Weights of a small GPT-style language model, trained from scratch on English Wikipedia.
Training: 903M tokens, 9640 steps.
Each number is 500 + 40 x the weight over its row's rms, rounded and kept within 0 to 999. Layers, rows and columns count from 0. Numbers have three digits each. The size before them is the row's rms in percent of the matrix's.

# layer 7 MLP down (transposed), 2048x512, rms 0.0134, rows 1600-1625, columns 256-383
098:473549547499510493518494560484551574492543441481565507513481481445543536505531452493435554498562476469616498512501465489485507475502481513454468494498518468485476486494419474487494515536536489455521538485556467551511518500524536544556436493475531465552465508513529532539546507476476520515522472500537508504479390448458500556443536480555566563431497499432492600504488463461462463409555
106:500545458516485527498498415494539414459499593436514494545552502528475469509464493472467533571438504475492493517519537397533519529485492536509500534498558495567585481444488376538504495455496473526508558504457440460488438534465462468470465466456508456493615488532471453597486455468461502533489512449475431461472496462460450557537562512480497493536510508458425479531540484470496503508463
100:538482463554535441431538444521460520550482558455525469559512466444570618480497510546542467449465464510490484443510480527549499506521471500453517468522535455533447475508566493522512505530491483529544503531477527504500412510531418519435529477443529432528449450468496544489525533527524488473527476426493560513524514494418471494571607510531536501491407488528524498503575563523515512539418
102:485440462485504497584528477516506553458439574512460505497470453551478485433491446459491532531509501476516532478457476514448554552487500537578511489432474490476503602449424476537497523492472484547483500500492460529504474502521487483418488521493452533513480543488501514512474502525529477495522433501482458504537493421368533452550458496427488504473546531463486522503559505439487452477468
114:454532487438499479474517468509484465551548490506464530490534534511456399498538500493514473432521513450537494579528494415477446567497451529544536388479391483541495502533524440520486484407545465531482538520481530456483484494492471446452493435455542502534564435508447553462475522497567426465552472545598533494458495539537517518473446511454473484432506467525523530570472486423486462475508
094:440495453507488568563520585464481546450464443555518446492461548552519504499466545467539518468496485545438607461594446421401555456497555595455459549545484527491515452498495560487445498522551544503534494481478530528505500445527533584504485497489515527573527596464447494546520516479514497521468572465560475475468508488504423617433518531582502486478517511502448467435446540529531516526496
090:473464511500497483485499426479468553536477474510573487441463464540492448471521519511381438532540484518470548546524415453475452532558517501539648528513424468514517394555516501430407400505451512522469455505533475506556524530462556544480533487511505444511507556510498441497538565436472404517442485483424515470467518427539476480447429519531448492493577464501537562510533505422459512471509
101:417467538526463493489454468516548474490527536496496466458510478506441531534490455468538515572583486450494513461535466516469513504454559514495478522459478491491534538511500533546522537475598496482472545526474524511467491481480494488533573499541439510516508532519491499554504432444455564447529483500451458574501482548528532517527493407468491514457488551470535458531509439476547477484513
095:497496507477483449471492538488463493488522546539452451602551492489497457521496523480468488587503419488474528482494515483476446480516495477517534497481615506518543539522470561480427449484517445483395470487453492447491538556516477592531487515578545464547512497571487516466498492466467523571535553478535473470503467521543511519474412430540517540497537457496450500586511594520504513483501
090:457571465548507555532480526475521474532469525458500452575422492546535511527467477491455546467467546521496478468509496471530533476487555513464500426470508525417558523536470556532549497440438464507565462470580421483505474517426529568407413485469495470461516465494478480509490527448475533520561514496429547479456517487424440503486484482530491543574517500536554518457475474500480598544486
081:562507423479486486493506485549564488538522512550503596496500517536458504509449560493459516528493498461615493429509573568435520526497485573523552516507460566540471485482556524538484495506512495556531475427542565495521462498510489486554461501493484508488473534530482531497495562499456535574471504488522468560505490509558538488405425543529476497478497553522637616446507614520513529472437
100:496461486478467513491532533503463460491532577456481477456477450543454542518516532497462636538513585523411481438482577491462481546537525468533530496527458508467486553517416501553483518476568453494475560445429419507576499510501464453521531521507447506429464533455514499491522471530520486487465498522453436518445474487443494594535453559582466485476527507495490494500537538448548502486562
099:493540527485534479479471501553486482582482509431426519518541505525493490539484544545493472558546545563432509577422522563506430501389506552438489444480503512528423470511489446506435494429531478494468534502507440534479481531532426511520536555467427547509455576499503439476480479515469446476531446485498507433509451543565482457475505476512485537488511484488497432481509503515442534521518
109:530490523501495480513499458506442445517437581456509480511446486504527554466466423468445563488581518484551573425502457566541512582515549534504499496412546458545490464506464534494556472493554502549477443507438501473397509398421512452567506466526510413552495559502519516465551519485561490512413530529511519472481511558494436498512515450526527501408593522598522457494541455497590502505478
110:510518517536486518421440547512522480462462571485519505525514557527434505527463504514497499575531482567469469502545503479607476510560495556553469499475504517550547499531459477505499562454475416525499544487487500554464481484494608564461474529522472546537537515420487463507490420490458436535571541466457499474553461449590447419537517474526546546490571540439486496618510472484595442509475
104:512532581469507517477485495472460529582476524515474547626567553527497563447537473566461476527483408504456447510549474464488497543533579522492478527531471552479538443474500453623444496490491513435441493501460570494502474507486525468553431477492508506494475562460424532570529533574453476497556450544490547474463514469535464525515480480519519441486478486500479481510469559523486495503485
097:523572505519477548541498457487551492438542510466498547504524488523531543448495491497539494491554478490551462462427474457527510486557479527600599501404485544462501580480548424570509487490486453431473489526545500537471520483513528574552462479513579510540485558471493418578524449376543465537524451483485544495482465487504551544563546455430529435509569543490535477525524516522527606581473
107:461509506405484507537478561474495485482525492519531443472546490487514538536505506450559477532513462483444405539486471553528499479531532559500469471503542429471545555569480474474494536468535503505459470502545476504492515517461549428511509488523438439475435491508428515564559462440489486472458506495555470464493534434477598487496484559537519448534557567505552441501469494465573502466601
092:468499438517474488551443542513449472527516482441434491545512490568465506444557512498479477453436463476499518510499576512520498499486548542533477469501493531482504546511452524568533458494447464487412534461490496442485461496560554526426535487486415419478495418471502534482530519506447545481542502526504554559532487544503463538548530556494540443532518496476459518516506533534474455541539
102:539571519431520535524508526546407413435542487493543457516495543505519485528361492517453470499455518482471491525491511465500470507484518448483472474557510562469493471492475494483454508537521446419490461529424502452490476505519437450490497577561481454512586494496481484480551527506456528462472544432451432504555503524527499518511425519478407543501497541528447554455569504445538536467511
095:446477484539454559424518606515508537579494456508422548514462474528502531570485473478430488419491456496500502534504504447501506528543501537551494461518564491508523507556517522523500432435504496487480447529579493468464557507534514485561532480502494525466488510508463501463510408505481557541494549443522531461506467554426500494452492455491475471429538500474502429570535496469463469505492
098:541457518475543454420537529516500499474526490477491540420496556492510499514433571443472544529502465583516515499511461498512465636549508437475463583553503496487560532507487565488450504488488504515494486498495512502492433484508551513504425478487508466542518492589535496563464495500557505543517559447458553514484501531592427526495493566442568465558458555445447499471479518557539468465547
092:533555462474577517477509434423483484489598459485493522518480485452454490493502475555437522532501540420472550531515562532445554533524494516486499500503561548441487517466498534606492481490475528481563487510546464447444465440535530510503457573474483497455539495537425515499540563486474504510574442513465491515518559432471470428475538501442572537530520518514479424469488439471496455446488
095:516454574579505503473522472525568604568485522505601525512473503491567507440489502581426464388499449500512480398513452535450494527486446512455532441492606514466548455507538528533504500497517446510542457440534448486494519472547505548459464520520423588493577492484523453472439461517438501474544491490495511479451417491509449498447450435533464439507517437442501532455546397452454492595496
092:548558451538496507484526487477563511533550497506409448459561527527517528511604519480568466548477488513414576540477521528524442442411484500460433481549535480468562553458409569446504498513499557518487484541443482539484619491583492458512457526457547470463459462469503560480513409508486554423410447566511471503483534475473522512481560527499498453537495503518538507490515526558448504482483
098:501549510449466530501467520535446491500534500475469527515556551490472477468498513520485469431491518526436550466544518470514515493538535537513519515467554497469544511473466550518564482474437472526492488512472520491573495591539496550518466508538501486515487512542405502509526487398469510459520519481481509501493453464480412552472420454442475523545479445476482399504530587506522454462545
# layer 7 MLP up, 2048x512, rms 0.054, rows 1601-1625, columns 256-383
115:525435460488511556503548524491456471535486503575559473453463513559520512514448489555521507560543501465563529458496449560482510500438523570478500501481542481498470426475466483476519520465490529518490476507554529465513510537476506547493492567524556516504567527506495565499405438460528516469439477446504461637496465559420444512485503483492488579453503475501520520524493511527547548488622
093:500524506477467442497494528449534464498505443503525521521553506528473515471455467443452517505486509518540519524420561493511486514453459481442452476480469509530463478498535479475449505497472535475522525382472487441526471564535451536425553536516538489456546483440458495514494499435474591514518493477454479494526497531528503534603527502469502529450494472479530477476444462476527445508492
099:544523525476459483528566528497420502495480494531542471434487568519547438440532468533501567556470474491527472506459471515546473532495492492511506511514488520467481510494463506502526553509448534485515440541520468484502506554533527360468506514574561479455549465542546550555583441510536515456463494492488489520540542517505500516471518526459485407514519538464492528525557471445531478524450
111:478477521476464547411532528454493504540448478534513493451514557466524536467530507403441486453503505504484406510469466492527420545529507437547520424497456501517459509484539512531489537463482477499405469585473492498465453526492528474510491505580496511496496508436501497531544468453499546484499525500483485545439459523490601552542441498560489478510508523531488551544494456503545420414508
101:530507473496477508475512503540478486435512463568489528550488534537479556492468529507492540439505523502488501537555516535479451405476445505459486445559528480447456508544516530499474465450563456492454428497534495532492450523581468526467524517489496480495462526459501433436537512500414481467536527477456444475512421522560528547505527543463502480497501508476630442444519501585543533416443
093:456446441452491510510472565492491514551559465452469514468493511491521480503502494500603566486539462515451471505542533527549508499461467532524436520467531422513497537494558507518549494541487445484520426481505527458543482543537493445507560544511453482530595512428500545515493519548543508488534500521545493449519450488514443474545492513471481552511460519517463501439514508478492506448533
101:488522545416536486498536547467524471482416486511559464494498501548458497505519565548500542466492552426519555486429498456550490480517562537581483409474533458491536533524479441511522481493530467514493529553558469502431534512478476486479499513521521496451502466490560463530463472490482536488424483506499513508522478447538547527508516546470462466487611454478525619448557501513497436498504
097:514481482503493561533504509533466538481524524483480472508547497611490490538520489485490439504433472517491514448436469568473493458555492622472508517525493502513526508523501514428443471565495586476460507458509455499565426531507528470508450431528443489485505523464485514520548514525565491494459492531509466428517451586588505469426454584511518544494521505453590426542452485520508482444569
090:479495540526481499506491480522558453553500531423474511510594501505505542526491556471478537439518540461535486471574537493501536457458524507495425419507509452485532544560479481512518469482513463441522415482519512459467479469575535403505484516486573520521459477556561520552478487478509481502482417619474438506510513439501546513532426458507522524628501480506482626487512521504523492535480
086:451499489460508493548510503442564499512456423478530487442594571484556509495524472530515511500529469474514551533499517466486527477511534455471538483497571495491502493446498503448506553460444489512518522460521472497447563502457527537510497502499483523453520494516462474590513461484476429531451480501537458495476547463414500488495514520543387584520555422491462484502496530510467454420492
097:506481556520468498470506560524536502470542464439533490472488451499429502409457518500470529504445566565526543456505496458504445528519488529496496592475491551454427502499499516491446477513505514470514577550591466442516463515472405532473510531467572480424561552464510491535555491578502554492581469490468471538512563527534503540495468478475520452458451523476446512522496524536543509472447
101:513547552574504481483464425445445418523502483462528510509545481526412534557510519494514495464447493542442431563467414486481450532473526473534453517419484514577487520554553439562536506463487537514542505454502505499477520529466427514518542485510542455547490533514550528479486532496503451488491500510494479561569432558469516489492493496558418472508513461527478540520503512517539462451479
115:533440448505532524538562563546520553506411542483509449408609415553461536548485493535458514605556499520458504498495463441469475475495539502438506524647487494473538549513510508504531469474519536524472472559483541490464508464533508508554486467507481491530469468529530529395547511495515540516520574474527469465609425475576475490497512451553492523502464466499499491502509556555508456519498
116:496537414449516501490558492569501457450493540486427495557451479488536519605513509520477520462398484532490527524551509531497534485493466477447501499551522473553522566523496513519557529396526493476476505510549545527513492505509583545484455469521498453608443527495466485479457485486494467508561500475497549490508541560492454492488485492423510532511480559432533417541446460488460526569498
103:487542498489461526541516497535485465471455516506512516531531508499483549482471559476471516491611448572464513535471535527513382513465434545456544527506436453450515485455538554438502462524556561485556493517462477468564543509478498568537389503519532472427502472503567529478436416443482423462480494522492638437506529419500482551507530490537539514539434429565490543461483568499562460498442
108:469527549423557518525497513531547509440527459508525502506455465474532540542477463533505544499523487440478510437482477452517498481475487527475516531441468496491510531461543496487481512530506536585453510447531498398496576474467440552500482432499574556545446541450518561489519430463471393500483504515437581561484546550495419559447445500519504525493556501596524515527536568498499511549484
106:451483494491519536441492541542484493432489500574547449526474425486446502471516553515457494478513477543488504491530484477486468447503523542475477437459511576542457546566545513525549501487451490496462553437508469463532508595531511546495535515545481519524513535490403457485488483557543541501511525431528524520463528453437479511457476530482478569539475474504523505511462471565467491465551
094:471525446524600492475493521517466490502521475504478502532577459599513504580463545523444509531464416545542555486471416521464526529519496504467473560531459559487573471501505559522557485485507532486471454518446516485484473517543427481518392506500520530487534523497584506470485536473556514476427568519427501509464511482440563509557467431510507580494482519527436498490531449454544543482524
104:488489480498544484360510539492557508518452458532480495423462430541540549493534506511482514519563527531481463541509556480483468518452514473519473553541555535473489470609497492477451522545481544460482453501491525491484509484477523525497477448526438491436457492521436504464519478537546587501561524504544506545559527527477523514477515485488462470488535526579503451497504580502485540559543
095:581535537517513514527440489521540516480558489545540483548525558572466470499460466454597528479495468531481506458480527484523510510417461485518496489563460455575456504515504521483521603520463503478505391486544476490458438445468567440593460506448547575513488576465489507461479571489537547454497493581472436522546472485509474510524467543514527559575515498499404462524479627549584609497496
101:510470473539453458540421503491467516510471492505454531461472479553545518451551516520485499495506461494471479485505525477537419447459480469556598463479561522499509519492481488474526413511517458520448494500521623519558569524505464485471419441514520483553538600487461462577487489558459537533415486522523434509456557575407521517555490508456549520456517498468536476509457450523444494465483
092:468457388505517492537485527448429453519532510519455484438518438523494454549413486618520554578524434517488447506489499549478521454547502496505497481510473468505517498504567504498466463593488527545524459508520478487494437506549509510530561573516554485429560426534437426448542449526515475459396496513496455483548472554477539487422450474514510502463528465517475536472525498491504408413504
091:559525529542543460470472458511476494464452492507530498539482483550450545513465475446464476501496452557416517470476421507554495497461445500471497415508473500514511463432447423455506539483481493494559497537451456436550520448441463452543507418533485546548471453516487487537521465482511487458452517547542469523538501588519527438642511491532501402426469539491451500478616535535497450424562
099:527488455533510525481534478500463492559562515529476501479483438526440490530466466461504576512487439452475522494429505485497575448379495506486444549499526446515525530531458480532405492534484512437512536539483520525488539508506539480505468477512495522529511472475502474534584504544566536569537484453404470461510452540434458494529478551482445490498482491497505530492500441575448526472459
101:537544541506513448487488499504512513528543545485442446549442386477487514472512450529523491459493499464471504490516500448501546469486466512501521588547483467574526525577510497446540492541478562511455568505487547495477455494473536479499451454459517439511430516458511531501542526561454469475556490495542499521485582380454571488455543526455488589541489499522495423584462489501506454486455